config = dict(
    num_attention_heads=6,
    num_key_value_heads=6,
    dataset='wikipedia_en',
)
Each number is 500 + 50 x the weight over its row's rms, rounded and kept within 0 to 999. Layers, rows and columns count from 0. Numbers have three digits each. The size before them is the row's rms in percent of the matrix's.

# up: layer 4 MLP up, 1536x384, rms 0.0546, rows 1267-1395, columns 48-95
# down: layer 4 MLP down (transposed), 1536x384, rms 0.0452, rows 1267-1394, columns 48-95
up1267 091:507517445504534519468488492551524591489541553488450482510525517476547536520438493565444501470438497513464503455495519510482441520489535398509511
down1267 097:573582552473580481501485529576445460388404530518487524492501422442458523351545509553452451657450490557502564535547549495513570536466504482600438
up1268 092:544541467446494367570527469507600498530479507560488459450521458575546519403528497479464433480426615529543505467496526390563430513480490395510451
down1268 094:511509485464556482408496512470494509515570549528478442513407476517549483568439504549499528489506500462518423371484582467568421389543518541501485
up1269 102:576541425448499402472520528553531603505447503493554568472529455545522527510500571550562434601510479460500497561497533485511442482480461489434455
down1269 095:559472496609542522459531480520525477581459494595595472577557483565517407460476583486416543569530493425497488417401452452395454467477528506560586
up1270 089:537447511525499499470479475538484505475532519526505506543535542444464545488476522532490464506518530493516530474508513456494509611553531474461469
down1270 092:510291467519539528355538477525492474515478482478531424512523544511556459476384606495516584430448423417517460477516531511531582475450511550507487
up1271 088:511499458431485525436425467509490548491424602485436497537541543478516472524502567591537557478462554416527431510466539508460402488486529493505506
down1271 093:531509569510540558487516534524468476550508437542555556466450372508501522549441474448460454514534509537462462389499450504535546526409457575466585
up1272 107:550538422514534507594449469491509560565427518476497553477562519456468524518473533489455557491528515540572558496458523552469541539503500438632508
down1272 108:538425450499512560357511438486442473451494524539404479482437503523458542537510487503425532569496504547479571570512503444548483480537387518467510
up1273 109:534548537537484458478482377525457527557492458443506523546407494473547520472529571584549448483461454510530548514533542437481526483534490475480527
down1273 102:616516538502495537539416547452484384472446389491520523473617456414522475494544528449411547436399462453479480506538463494390478543403581467484516
up1274 099:546603489569473457432527503490498550454547486483426515475529465459468483500518581539491548438493511463486462484490570514597547549481490508502433
down1274 114:542556501490582441564511502484452403463442478552465505517495399501501406426504506486513528558485468529485598508585500480488497512518520498493473
up1275 116:563453501530428492476466504519484499504392451446481513530522425522471506306562515500542572473510528449514499520569553485441399542508414508511426
down1275 120:454559370538576494427492542528568451481484587453350439465524505543468481522505472431423608530478437452473460505541465489489536441512598463446548
up1276 104:531477538521544467514423493457487528540507428463549560489461444513518531470486495638534529571552505525495463479463483518528453463484505478503497
down1276 099:603472520633414514377494534478531478438578629547537384464499435606542496504539436501547442542556536514485504463465494490458457413413512483528482
up1277 093:531479513479529470540556483546587514406457459593482442524557503534432542447514488605494553412501482511493471502492481533410456506444486534501541
down1277 099:466492496546464429499377474532558487512610528433621557494446549450561461475514373406485505514476541477467455495486446530488510427560455489546516
up1278 093:513447447507521565575494431507499520439450507470478542563443521464440543493528484554455572483399554473543494567544532490490396525518416500351555
down1278 099:552448473478511470480508491503451544516554527435570507549570542478461520506452619501498545491453568537557496450520560511564449476564519487528461
up1279 094:512518426524467559532520537581521526563472512474464490435537341548493546497507610504495510499399419529580506467573531547485460564570488492546567
down1279 102:504506528446552508497521474445444439533517584458571628380410540560524519499478420465555465521581543522464547524550468448613464503507504506442480
up1280 114:536413468431449496544525492478480423589470496506467475490513546512643560446479430515528553442385490537480573532506486508412449484485509462503534
down1280 120:525622530497501500516492528567477558501475521483513485526494523474409461527514517512472469567614506465468463554519551522552479460504465484540562
up1281 089:474536524462457468443419345517481528463469503405543516471421495440555586458608513531490465615498482518453514422526630471540512512530485463389531
down1281 084:744412487502391471479472430505566501516457483413541512520581489465387485441500537523449600546491582530469582508456458378572425496503487545560520
up1282 097:563541372507511574452463512577477556461460536472490534451455485514457560516483472501512539547513421472537537539512472472437530571520424543491371
down1282 102:439521614545526478509508524511475499548565444501426417565562489486471493617506401519520423662477603516496481547505463630543507547374523521426520
up1283 081:502494494531551448534577395484488387508450412545536589587452488426548527482515505537457514510523549533522510467463482533524401474447367504372508
down1283 079:125568410509483516494468582459444575527516472542471477495452491452461472634488419481484467517583427518444530480481539426510534427586551424589518
up1284 080:513580537525497480648509470601470449450413443600485533537496431542533608402454547455557480536557440505507468529540497525459582581492470494566484
down1284 094:657543517542527427562463376594524555524378449570494549459453463460518546394459549447485467499478553480430514520553552468579515611444479392515413
up1285 098:552538393499391529545541487523555624548436494583445519486487407617492519518457507473486524538465551487535397537503526513501523516535497471449527
down1285 106:602535515439481459418570439408549520499523493399490496471503487532476465521556524435503441511513426532492515499484408445377482450511531479515471
up1286 094:500452490553504491530426417522535622489545466467494477469441554519571490476429535530527483471393483529478526468511520467424621472560522499537570
down1286 090:432485523507610447398470438491503386477529585474528495547506432580530517543401499552451378445554443548568481541533421500476554405427455505475576
up1287 107:555491460459498487548562505502562511548533444505445493521443483504511464470482549506533539403525521497577441504586472471512544484530496496534535
down1287 097:504560492529489547507613548581508521483522391458471461480575478412447593506535464494513468458498481536501513512487531501486404460506477444457458
up1288 087:514544527462508566556495471544453500459546512457553534526515519477438514412538548510600456541514547445478482549545571468470500444488442407511452
down1288 091:619472505534457485510568535447468498539507493494441422582550465494481508456554398417480480479527551509613551564445416517488446531501443498461537
up1289 103:524488465483459457487506529501529550538463468461457512430446534457478543451544577531473577510486488476593436544492445506576494539540418481489538
down1289 099:519504639494514497482526420434414497568555388485617503464512471568478391448470441427518432536426440490481534477435540486472560491527445489591457
up1290 115:536453563534426410446431491573553485466519378534563516463522480422640471413489536435464494485514519447502458553525449564401498503436528518498390
down1290 115:521462542581492521425632547494533490421562471567508521587465597476440531493497489467505458448492391487603453537536501480483534404443508470635421
up1291 096:507416512560467416559487515520487471491462390574491570395590500468525526444437462543410552506416597471540445490466507553626486520465427505507456
down1291 103:366507515549396543476519517579479459512512456462532570519406400504414571475446445557493563584410451493512412578460502503496523490486463430531489
up1292 102:506551549557438473567469456561359490498548446462492506491456494497446590485576456450527444519484570470467517535507575479617501620415488431559425
down1292 098:622425494493558562458554509438482512565504515463531457507487564513558488527470495450507492567502514445512477437465547514439459511499514471433482
up1293 096:511432510508541563400485500502363434465415446463539581468507446432535512479414448502513527528520468511439431543498556634496498460449518526422428
down1293 080:037469468504486418508492525524465513506581477464521535480519494470525542529441467497520482492514559506496527574592451581489500519582494574563477
up1294 108:550532515494552383424466419573445520538500430373406418513402425493462559469451508533500512482560485514487602524566571500521530539519476452499539
down1294 116:563425406529425487505485478511513561547543488467536446455521494383486528592581451489457511492554468452556557545444455541430506455514467515515470
up1295 105:519515486523479526448433508458471474540439502402460456422424408572581554484446467476454489460483469474430498531546526472468523571426515425593519
down1295 085:000523531484530454429495529505491459563486427489554486440501482444520527504467461469453562472471529538477511488527493558569501540500506402461501
up1296 110:562551486549514501531509427508575453461420436441472498474526578428519587482480572416530481563424513612534445586436537648482467466494539460513494
down1296 108:546557495481491486553475577587520470637618414545535529564512528490499510468516442509514462482439502483583513522488480526475596546475499482619490
up1297 105:531466555562518512521532584493558554535389560490484601461463545591491539466481489520431499413388534543477474476529611487480496529511496457533546
down1297 107:648555535532554469433480478486506389567504518508452595486498545468476485543518478601523600568469517436555560476483496464487506478509510468542418
up1298 105:530494491450486493551520406508475501541503455536453563484449514466567445465431498422454495594398504483522425452524451454492494483512513504520516
down1298 103:430473509552426492476497586575496544524458604596532537583561477500555481526475592560485475520542529616505457504480503451521449512451501482468448
up1299 109:552427439584482516459410500552408499586483485510519538392518485556571483490425445452476499429432549546479505540414573580492563575440514445547544
down1299 114:365463486534463461491586512459522528483527540551562511504595513476558534528545466580466502451531452476571437495552438458497607492496565542479484
up1300 087:516423516442545506528475417491485515470493371425525482451493522410551456410528487488508410408497476500532560517416540459558444537600387432504484
down1300 081:609570489507510555491514410456532537520460510466462447582463473563522558455511415471469510527505511515409580553489546483536543577487517535519473
up1301 116:555442571477510366513521513478511552490526549509492493503584511499543551428520535592518554506444503426546469546556466490514387486402465456562440
down1301 122:577516534524554518588518483538541555512471520503590466550563451462511529427509447620501475470402495593432471504509482472511476545515494433509581
up1302 114:549569512510473469539546481511444426482536525522424560459474494476612546490556507500546506480497584499525552529496493465531490483505399406497506
down1302 125:574472415480550526332495517524509420486510428553450393557530521500544427500409389565455540475462552573587418460397543497348491436554526500450476
up1303 081:463559520529493590535489513479463477415551506529466589546452541449555501511480506484540418479531449535448456425582526569594501440470522479569470
down1303 076:619487434536495498481512508515465524551474434519511384434503470501475491567564540474600549566417428519528532393437506498433527454522479463478600
up1304 105:532429386464554517460439462506500493540561517556518517470488481455481418462415470465417621524535425410605495430510467468433505549483493462533518
down1304 101:569496505486520516494571495487597509474526449403515504502506580614542487525451487508439410462472552445419514493564486490483407440506517462518571
up1305 090:538509538461447511436427376519542524518503398446523486483540511509573495455425478485470403506392544512523535488518604557423493489517576401503539
down1305 082:509618562483566493553539462520409441470482591535496450484478438602423484475566429465575473609472541573530506549444573446456532552449504489534505
up1306 088:541500547545462485445408435531485502461494513389468434503426513491501546455508509538501507379516491494517533479525549588506524517563554416530443
down1306 091:652538530476555527524479439516385509541428455515417499463421483549431457499547500485542575513468532551456562486467457480479589495449517559469535
up1307 109:543509469576501438531561553520484563594431466495496531440560436479486518488464406499502478481495541535541480576432470502509472556500532470503460
down1307 110:535555494594483544504537566525527573439483575462500527459487442470491466541496478544518588523510502426499524535539516500609495411496498524488559
up1308 100:532505476471387548468440443490539471499400561414450585470543424562450542474455489421565454522493528456489515485510539408486451527589550488545590
down1308 096:564514584478479522435491412457533488431538466500533501584536445562539474517562520436474493473520552470527460493488594509432438536468435513587564
up1309 093:506511503449469490488475505497501533609478484589478556436452465529575559509464552534451443479431571382427514409671567541458474451526560461466540
down1309 082:590529507477480474599481402391477542572480555493470474497491547496543425503546565422462521469480500459544437506528523531565543435559538511553494
up1310 095:510443486493507423569554438557508512577481442555507482504358507426461564458507473491518526443395491559505505501487528492487486535559434464469507
down1310 091:494463499517514434542550539414465460616494577492446473503545493456470507534584480488464521556642494533498435501570552502480462493515487514465573
up1311 094:519458448584537479613485512459404527582439374458556547466629525481508584487481474444535519545503461547444459603511534462552529506546501393537395
down1311 079:551535433506497505554451546464520471440483521508491429438477531482372414529538485474532537477430421472652454406445508495443521548502473468576487
up1312 093:554482499482563459506498378495496523456437438518434581493386483506518538465480459505443568448539481478453447560403427548593529514471427596512441
down1312 104:270634474562523478563523643479456517552496475452530536461530521599492455460566509555512461508428450552496514518383621479426522447472520519551485
up1313 102:526608585555533500563471464510516516525524478482487488499429495520518537411515581502542439439523462512547539594394466483513483531577491420526510
down1313 104:536481414496497491471477455526533561507571538506558532539522448516481648465531533454457419473591492566523519574492471443475515477551515511632401
up1314 101:548582488505523510486566560485424580541485455414503516604522469435519495517505451491470507452545561453481563533589550474532485591521422448434497
down1314 103:495405455542401502471453450560510480561485557491514436500547518499492482418465517516428509571435505513573528609547524513437433416495488509541536
up1315 095:534490541584532536573504348486473488449515506507552573471547409503445545458498610518532481436471553491472506488480478612590472545437468487498484
down1315 091:576457442464411488453597374499558509451507460440594516504513422451517439521457429579593506425475496495555490513425532541508492433481485545519438
up1316 115:548464347427477534443505552543563634461486425417526544486541509455412471479403498553422479509506554543535476477512512562560563568549518360474493
down1316 126:484473458528473532521490531485485523498471530480529500509424498512544437664424515544532530429629514579514472563553470495532493426517548495393497
up1317 094:539509535526523577582521485501429572479540452508535496450569473507536558418493508557466442423525554506513569499457504518560523490500530485480463
down1317 091:610550521466497558569546499586508508450507521480455456477537474471521531521505476478608452553572492583420471446535429513538472400445472469560617
up1318 096:560498513499496522540433490543506571450542471519513596467542471365426649488546555560470468432551464420451541525500486655602492520571522436544371
down1318 103:595466481435550453490473492396494445496523604600458580525388461481521513493578476478550476558429536540407515509504539517499535513508571489538549
up1319 084:500495434575561528516516545564566437453454507486461518498501488409514466485526492593535598477479549484520426513553519512488408505515495470492477
down1319 086:495473557500485576457521580451487491498502502438530448507488378427476506532458456504380510570458521540537490510463540411466459501488484534358480
up1320 103:532560481515462475495578487515510449520407471507506524499485473499601521454530562424426573494451578451519551511528463539554506538449541427482491
down1320 095:387477525520534588416464543466452490476389500484557531571448511503489409545491488524500385496477485611482423468506586491489446462497515477570520
up1321 101:503474494489490536527385470528495592507560477457502477442421517480490507439326420501496487519450482555489503575588531564562483566532358371469516
down1321 100:330594557488480516443552533450515477490479464536501434406474486506444594497496452433586489470498500542530538554477471549472522506437504513604489
up1322 104:521480444542505495552469445532469583528397474556561493406472522514560473424466538548455554564434557494581425541459528552447527504521528550481499
down1322 110:440492537492442445485487384535450544501469545480480503506536650496517440408503439443469442395487528500513540555480462523471584491451519555505487
up1323 111:541538486500526472544514414536563466472452531530547532493503582455419500359447529589492427515547572474467506560531555526425402527541424512434449
down1323 111:552513585472468403396468462432489439597534507487626504540445516450492460556544463570473486491510448499462467544455465539427491373433440408544478
up1324 097:555473501490511440464482484582538453520418561601452480537537505538495498439420484518415609497569502443565480466505425506455561425422427577489433
down1324 106:491581550542520553504486414503429509421510506510450462620447481527495519511544536477558519535511483494481484453528543388451435527546541466448567
up1325 088:511453485561450526490612584588430548522561502499511508558515443572446473508423558471504543471436517402484408455509592530457589495412549478431440
down1325 090:611564575400519455510507497539519511509485511417387519489502551583462503473496480442465463442498457503490590556467478504578537553444492467514521
up1326 102:498500513575470562484487447528460604538483440465516599400562573561597487504475500540484530478408460460475504536509510524516505529436556465563461
down1326 101:501476462462569446557491531553539448607494498478515479471480516531545453529457478518392481535574491436481495602564637458434521518522603474422551
up1327 083:543481482514564404518401551486502484564449454522562577517504395487520536474416491404391554515479494530454459599562512561506537512493423551435473
down1327 077:457541449489415515524455610547511450503403559512562473447524600466486507538562545451452526534538508487512439537445537435495525541492549483495473
up1328 106:535460434572514557594482581551636588511383514457470512435483563518527609440499536469568528420499498383511657595584540542450536533505440443534465
down1328 086:498517441555473548512439463413554541491466467493527463498584526468488510547520488475518527510553366534460394588458582501480405490540523514529563
up1329 105:528402543477472470461493511508521475530543367461510398422549524490594503471461540572512403584434478524536527502487505420565458475492519489536518
down1329 104:620514528546496520549486483491481460509436540483493607517487518463491517595546446502409535461672539474508502508533607476511384541551523504477492
up1330 106:513512432455542499465512409580569523521495521460458548481428494480516475532507477598504519500517426557503444452569574486435478558514375412489497
down1330 106:444527489438528553521489530506487553443546540498488483371433525530481555578579526500537459479504573512372554439566528491519407575474561442573509
up1331 101:515563509521500558569471426591518484468472466522495593482495452466552540406499416458492452418479428538461489435614528463534468486409514406446484
down1331 096:560418557505495454591459459511547598497577479545482474510546442544516507462522447577575563545483493510446531507571467427480535583421517445487389
up1332 101:542519540467509442539501528458561468498502535436451497502438350520469582391414544548480525560441567456481555483500530511529469495493508517444505
down1332 094:558441485541363546538601500519526567490491577486406416521564505463529502544548455506413532551555451509492445484523528520532459516514507526526525
up1333 093:500508466573454553584481439530510514522540529464508583491442504501538593436525616501591447512431458573483531499512491393507415628487482486456435
down1333 084:398551472521491563590484406497486535519577508428594464508505493628520553512521446448492486464502513458441455528532506470514483454507551496484562
up1334 099:531533500457499518450474519511571466472475494497496539554536488414470440494544497526558530541435527493559543581534477581439484506417436475410454
down1334 097:477493522608534512547552485520396494529461598415500564417424483561457516523557406552477522469581592503562521483501523476477548636466516513560508
up1335 102:551479489531518442556495423582539445573441560503496506548511493498512481459440490536437520434493546484483482488494465494491435468445539494504529
down1335 111:610559498489436590400539547528551581541583482493496492450548515524555486535478559579481538453430424534478474475453438566577409497470440470405486
up1336 106:527411445554411532528533513522547493493470517601533515458573460465477507448510505462482537502433535524536449550461468546490543494457489483502451
down1336 093:436525534397524589509518518481538422491513441496513505613485533563509354501463413526570447563528424520463571437594511479532511488498448513518400
up1337 110:541494484614408519473394541554471521538432519500435508463572450470495506502457492421480447542457596535498587529532486577493443528499487462520513
down1337 113:447447472546462492483541485584428510501470419457480459505478469536528489455536497435484526470499517408551613508451433493512511569498515519531489
up1338 106:526599531535490482423494457607490484493487511489531452455476386486473615490475485493512450418540514471482477450611520482548447560498471434550455
down1338 099:559465473500550481516509511528468460605488530521455518451553449428429489525490564522545480506563591484410538572540468476441562548542627539439480
up1339 096:517450517436430501515562471504452599498504537492441547516449497489489477458500581544505570419437487445479519486448471503504535493540432422570489
down1339 092:532539468447478504480470462454504521459516490375492511501515555468494608514509467441540482483523498559583497521449499393454545518482484526463483
up1340 088:535534557430445563421529568453567466518498448472532492408518513535506486506438489526492431493442555566487573552488516505606437510525514451548473
down1340 093:562502559527476484572473466481472468483524435422455436608424496489554437446544466455583492498511558352501519475528490433449492599415476550497454
up1341 099:534475379565371424489391523609505557599527520486539559521393568540471466480425492509401555514549470436579433508517524506458560481545480477572469
down1341 105:587456462519460614414499449475420472451510458452487499503531492521505515488522468474569489499508452486543472491501394544493468489558443528503576
up1342 095:531352525596448517471502498548537559579530492336532436495478419528434445443398500497418560517531530568528377552575560523470472497545521484458485
down1342 094:389526505518521449472501402492521516527520389525568471456496465490526425505559448576466479480467494541463544519494483420561610611432493543510410
up1343 109:550508523475419409522461448533531410489515482462481515500525449422480585435547441501455473517549522400497525455507498543465503584497428545555454
down1343 108:492425514573549527431512510553520445547525471534431433533469491521498519544384492541497599463493573524569478495465533469503458524551478626386478
up1344 091:505442488522412567566436461578520497503469471516531553482522513500468547427437496387485504602535486445457480506471434515503421541556464447443485
down1344 093:430541454527541484430534416508496477491538524511559420539471423483434440606529384524511572551545543484562492565506479518511488414504400561492497
up1345 098:586554419504605449556497515507518433526476525524493579442563420478471443338502545453434520540501577514503558500496556480461573490496455549467398
down1345 102:596497525442474507452498423542551542505401568467496557573488533533535506511401536470438577446440489487485439521444430532521537422482520562441586
up1346 106:518456454501431533596467421525535495516434469521475559400489520545535475411473497523438526582493509515511466471504526555451568568448570560580571
down1346 105:537481486383462525513539527410479523434497538502449524569606499440511575530485502508484474585413582421548581434493466470573520522526539473597399
up1347 084:565549534426530537557544549554442510440575475401487602466462453462476444387438543484540567526542496421536510523528417489547538500530455507513442
down1347 088:451486520545569450585470421416525434447530534513426501521414494504556524425466528497420411586463498491498474537481592530474479482503505566373539
up1348 113:547515521551426434497513417548452496456442521579515492468477512489508532407545458460507570542552493446540467441512448532465382490429437487527437
down1348 114:569528442448552435579505629489539540503449485443520453532516458467543610459457517518537486468380490442527472555512455466502518458549530436481515
up1349 087:510495508499447494571554480519459472547474503489466566485545584468506619459536537470495500493521543497509535508517453541500443516511489397492460
down1349 085:709493473606405536452509574477504503495470554550544499461542417473476473484516532494481451491457549426426543492515450485557610580546437518437444
up1350 110:539465514599536489528535609517577454524381539601504495477536356610453607449505560520507503524530513494513530444461540455506519510450510556580586
down1350 112:575513415506480477424508452486499521487516514516553510532454533509533597576544516510556429554485406467543538463551534500544402494494460589572376
up1351 099:497507478495481483466504471576501486635407463533490585420476495585508455438471567455444473488460490516434490465584495423542515519532523534516495
down1351 097:586558471458566506480516453582584607604446482539509516511522489503509558439425593476420525390469474409495520577417456570464533498471474513539473
up1352 086:496503602526482562521405432520424473421450476552438541451422404491500572426559460591573519519410485466454492491505560430548507521435414531391466
down1352 093:709546460503495507549539518488553514504428480480527534533461546515473430436522458341573499421480441564445495542441524483524581529609556488491437
up1353 095:553540513489555480648466469564454583473467478551515575551472593449604447426518489451569331478540585476493501523540524559494456564539486374478570
down1353 100:456457462477535513457498579536472527513524497491561496476533482574452446657448538540544527571523474532587502489451413560469495427494393511520553
up1354 105:535434546435488494473490467504490501498502466488471547467510430515499527476421489466518466512498476511488497467529496577483554537481437457435556
down1354 101:572476468485518505530483512443569489489538447520506603543599499589473485504473469511470465536445620444505551479439520361533574394414457602534589
up1355 104:528435449559458510520484430499540493505398451547516537450569539497518464485453597529419484619491548468508429512453436599452501445456506533534524
down1355 105:533542563460527451506617483479392519565535471475456466588424514505564499436494449428496460443441367524540500520452530448539586407469488553540575
up1356 086:512541570451521523570457452474459536420494464473439524506473464356599565317540516491528486450494511429447444535462645523464502550496536369467572
down1356 087:792487454532577480524546520504510607499430556455495461544514461583401416453571624525483443544469492542542458521578508516537506528495448519580453
up1357 105:509498550608457535541476452524553535568490435439481537498519538479482466498560595499570497523399598488514537487469573476448425520524422505460476
down1357 104:509440451474455433616487495492504524428438476466540587474515519457460467527420522418418575495415416526491501524482551456473507456581585470502544
up1358 069:613543361501547476555515454502466520439543414505497507386410456532563531399498430486519524411445421492499488477474503443523561531451475609565460
down1358 068:285575500523558500419475576474513496516483557556537561453488475484458413628517475503444524458470536506465478556497419510547500428516567413426547
up1359 099:492486537521535533568521422471497464528501487509482561522416477499452514460500525455461467482406509511481444524491537518586456510414493497520609
down1359 091:557510518497520468482425509472530480513428628475488527536428547683467432419604534495507446530468529556523475506469521490536419538467437448531515
up1360 090:511629599584450449543522477503564504477576582519400513530533488488474511528488589593496556641419545459503472558477465471526571469460576503434464
down1360 091:513485433482516431532574451551481481553474483498449507454452524485469539414464521500438552551494479458445478509427556429450532496596460479617578
up1361 104:554447408532477508496456483588459471480440485474456489364462539550507534461428535482443494433525501533558504495507463594539509489519527473469632
down1361 115:523458526514501528468528452488504597491452450495495512489497482599548559445627589500487512479511500597533479552543484413400493461581439502467458
up1362 095:525489568610507548553472562401447513380525528488534527389476396469414491446528467494529411454549527450501370461358513494519567638508574501530513
down1362 095:516442426518496551459438487624579518525472504543541447545501541551539518525498556457448434513466478527544470525492421472389396538589522512470542
up1363 099:536522547441443488456502487548479520535526472442506485476481500466433508411569500487529418516551473543528516429460552541458522494458459417438437
down1363 099:616558519577535544524499451487440518440586528568511532472465587581562460501490499562483541405542536432521591447555522440526525507501535498469519
up1364 085:506488460590434577528479459522551527510492454469493558522483475459485535442494454536459498530464522469501488560492563539391590484537499451434468
down1364 083:488533546594508437464500528475454444525515489532477439476421495585461523467578415461425475457485455519568511579470446481521458456425555525504538
up1365 102:516538548584513457570548416552513549541378450453579527447492497528470526394548484485492443405476468537551470466480498469596449551490528402508476
down1365 099:523560518447522429555517462493527515487477528538486445518558421513413506545544498512449441540391654436539581464510548476567411471563597457526517
up1366 097:553574458521505482501398531468539533507522514551382503474437460522551554467480507470521549519485480407566510532503558553495576488451447542503540
down1366 103:507554507534441452455447479581471550484494413515650519569576526466556522472466539537532474557538442460525441428522449543465415481518500499466471
up1367 123:546380490477524419480417486529522430513470528502513487468480487377482480459440567584393459550532523477526399542542491578426502542500463538477489
down1367 116:563529457491556486523434451528499443477541509538591510575534487436539550522595498530458439479522448547508507546493489510421488420447547529516579
up1368 099:521493448534524400608469461597511521529432534508530512460489483577573555489498583631481479487513502435480482474553554514431536556460507537473525
down1368 099:489524488551525564537479473615546543534570513535548539557434499433528550522503554468425449467509509505453521457443498512501471505516523493534525
up1369 095:485441524533481496518479442580524530642448501504506512467457430510459534518468531501472435507418480451549487469507467495580480476497532449521481
down1369 086:580520545499546587429502481417473481533465515504481475546451464432501513546481506512503449583575519458474503459471544506485495420479560516388605
up1370 097:560494511464609500432546455509478513463357472608455505434459370542544502545531522448437465470497471502502516442458518457487448552495515450468497
down1370 101:574462538459531584493472434648471520492479514505529550505549501489461473454548492542517413489533642408513519393526489503429491512528519478558492
up1371 087:538548510433456500489537507510567509431463530488470440510409492528472517494448490457558489493467409508508491525625389484489512468592449439385499
down1371 090:456549550466502544443470520506603545583540541526429466456514505525510524528601445506491541492626525521545539573515510422422490490458499472537576
up1372 102:526450536497478509500486470473507524524453469453490544475466454382566510462491564523455493501483503543434418472486579492511506576437445520409467
down1372 111:563420461520514512474549504466463528571454503477478540529576498524504535493474429484480475562470452529532476544465504508518460449476442586569418
up1373 080:508501453504474574544434517545437526477493434455454610419483556415498524461411406494484460475508513580553459475454474541557570543559385473535544
down1373 083:435455489506546561519481442446554436542570520416528450573453468500476479463497382423475442524467546491456516491554501559479504549507569554493421
up1374 096:528470407434474614599477485465582612495524513483468512453491531452471498508447500529530491460440481510548550514472614509409563591536514473476515
down1374 094:643546472570527583440625470432503488421472482491466476509605459544388549391523452452477539611500536539602540546528457397498542561406467412570470
up1375 101:561433495528453503394580569563482493470421418547548488510538548473563538428612543499521474512448573474540456494543556497584383566466435559500478
down1375 106:605483479496446505371481536513459532543525458548577641501529493528515514438481508556503540467565430532528609490580601516466530465534471492516476
up1376 100:532489488571413507471537536586449520557503437566475585461564403372528554483468467511440529554565480471501403481516482618494498530363430532516551
down1376 087:517413500482491528452488502439515436431472494579521462466444490497443509475480437472519471536438485453540439487427523549628502560536515458597590
up1377 100:545496538535552596605485518426470413415516529459468538510437443473438520414558508498503514536580484538518566478441552473431527614554466514487425
down1377 096:551506497521555524489566506505464499473487570490453420489441494511547417587514543445491606504505427346522448484512449488485451430444522492425449
up1378 104:504469469444472501558501498456571554500466474509459533469447435461452531495511457529427588533413572487508491516501558485488487528576467481504538
down1378 102:479505512593419464461566523509561557528514396530408505528541472497382530412538439480547556570471366487501484537410448443549554416508538618585444
up1379 083:524536532466509513435504441493530442523479552550489501485480449515565519506464492565445523482509448392477491495492456496513481549517508435501510
down1379 083:343485506545488477497505558515431485554502480502527526453591550526495501513413498338387465488475600515470497522547453476569449467491491547550545
up1380 110:565492512542532533435571427546460570528502482442517382523413479501551479497518545587553507409539423551438509442539557456516499528513522499424423
down1380 116:520511542487575460466585457520491501439502504520495491465463451502566530478589534524518516503524554536445459551537456462464514563458553486493489
up1381 094:511538377497422458488477538427470539573419547382545530544497491530554536488429545531520481502536481474495540532445552508446507567583451410430498
down1381 091:527498449487515535555517407515497531465538445526600506434623473433508536466503384481472581553567539599441555485528457515381491445598517551487510
up1382 094:542457458490544526498476531515440529476470451451439521425419540448504489388425473443455535453480457506481539537547481553548525467540470462509545
down1382 091:422539585512631538442530423436494544449446486489612494383436494488452539445516471495575525481472469491501548452428527606496483478507539435575491
up1383 102:555569495512505465528545516611560541466536416517480532562465460505405619514538477476485427554549584464499485496488635415506563500494515422474467
down1383 111:453595530486504497525480430524466496504489497396538401508583565515567483492538480513475497536535546535431363467399455484502529465505417489535546
up1384 106:553545556554470496513496481507491473542498488495503533484496509497486615508525589397494510434556512514540469574496513476503587477446479488513519
down1384 110:446483514525548529494402486559456532519519523503539479434555583527635544597475494564539476440494478528502480493473471558492547531494520552531573
up1385 102:569449487512496495425478492492463528520525520510560469504505494526492540522513464483404400513551536515541399546486576581562404500486569388460489
down1385 111:433466431491502545561454442563513501467448408488546508490491521503582522581532466451548510494508550585509556539513432479552497539512511622511526
up1386 099:518460523447506524411465480516426473586508417417519460463444479535586531472385427494393539496519418528434451605478475608512510509517502432611575
down1386 086:000518534473517532498514469489511485498538477469561483507511509454503558573438472511497558511534498513495486511486424461504470511467458426514480
up1387 100:519489471451536435467415472551474532542537496448495420604482441503518552510503537559465535531576473422524420435549542545415496427451556460480517
down1387 094:568617487542491520500471524504495545513443459536434586444584498498451576472479504491487434578508604448502617430528427526496386574475531531519576
up1388 110:544513411560481597562478532526621495535452464530483509421504457511435508493547576475518512561516537506551441544483611527412545480480431514513472
down1388 115:484548418558454548491546438427546434520534467468503387464558493619571525470480468520473442437570550397509520536522467484494513514466474474469552
up1389 087:500476478556515493467526405507521451482445476567365522587508562531496481528546487522400565520482450447549472434491492553433513570489414550456523
down1389 097:450552456533529532462460524499452565497575567479558527423506529481461495602511485446540434496391565560512504495512505561529536457615508410541603
up1390 098:506511500544499541464491506477625446522438487472482512492537435537530606476514567518502462542431569467476455502555529495495419579527533426552521
down1390 087:406456510526496500542494539461447575498498479451533492572453479528452498561443503489491522399524465512494495531480530475517476398458528546462555
up1391 094:502592374546512555461446507539502611511509538447571549481478506470543524507417519536506456487529554519415538588454559592502553513539542443507552
down1391 097:554497457568481462515499500480508487514501504457436510472554449547469518509507482443502526469494506480558457500553446487498486483516571536478395
up1392 099:505529548543545459458439412460426567534421490525533534457522503421476459511419507582526504527477589573456514548554498469596488509453564540443465
down1392 094:585403539608563485496610475526405479467571452477497445541523504563466498474530540472671480495421500498535572517522468453567502492593322470514531
up1393 091:511519483472471453500508441518560584473528497492511526502539474506471560457468536539531518529543476466551483579608504519498494459622494545440557
down1393 080:533463546480477516431471581483483548508501479529549534467539496455524565528532602501500532443441558515457513509446519490517502474556483468581532
up1394 107:535505457487546476410375497529557438494559510437342537483436482553592537474447515593525450577498484481455466524545527544440437552472459504586559
down1394 113:519502479532550503463533487521502514583551540454501439521529493518529541569441496455480507421494502458480519511469585522539548457448447472590442
up1395 093:509525457479420518438483538572501550471435494498481484448498367489448605509529544512545530614463371482505459409473527539544515549559533504510429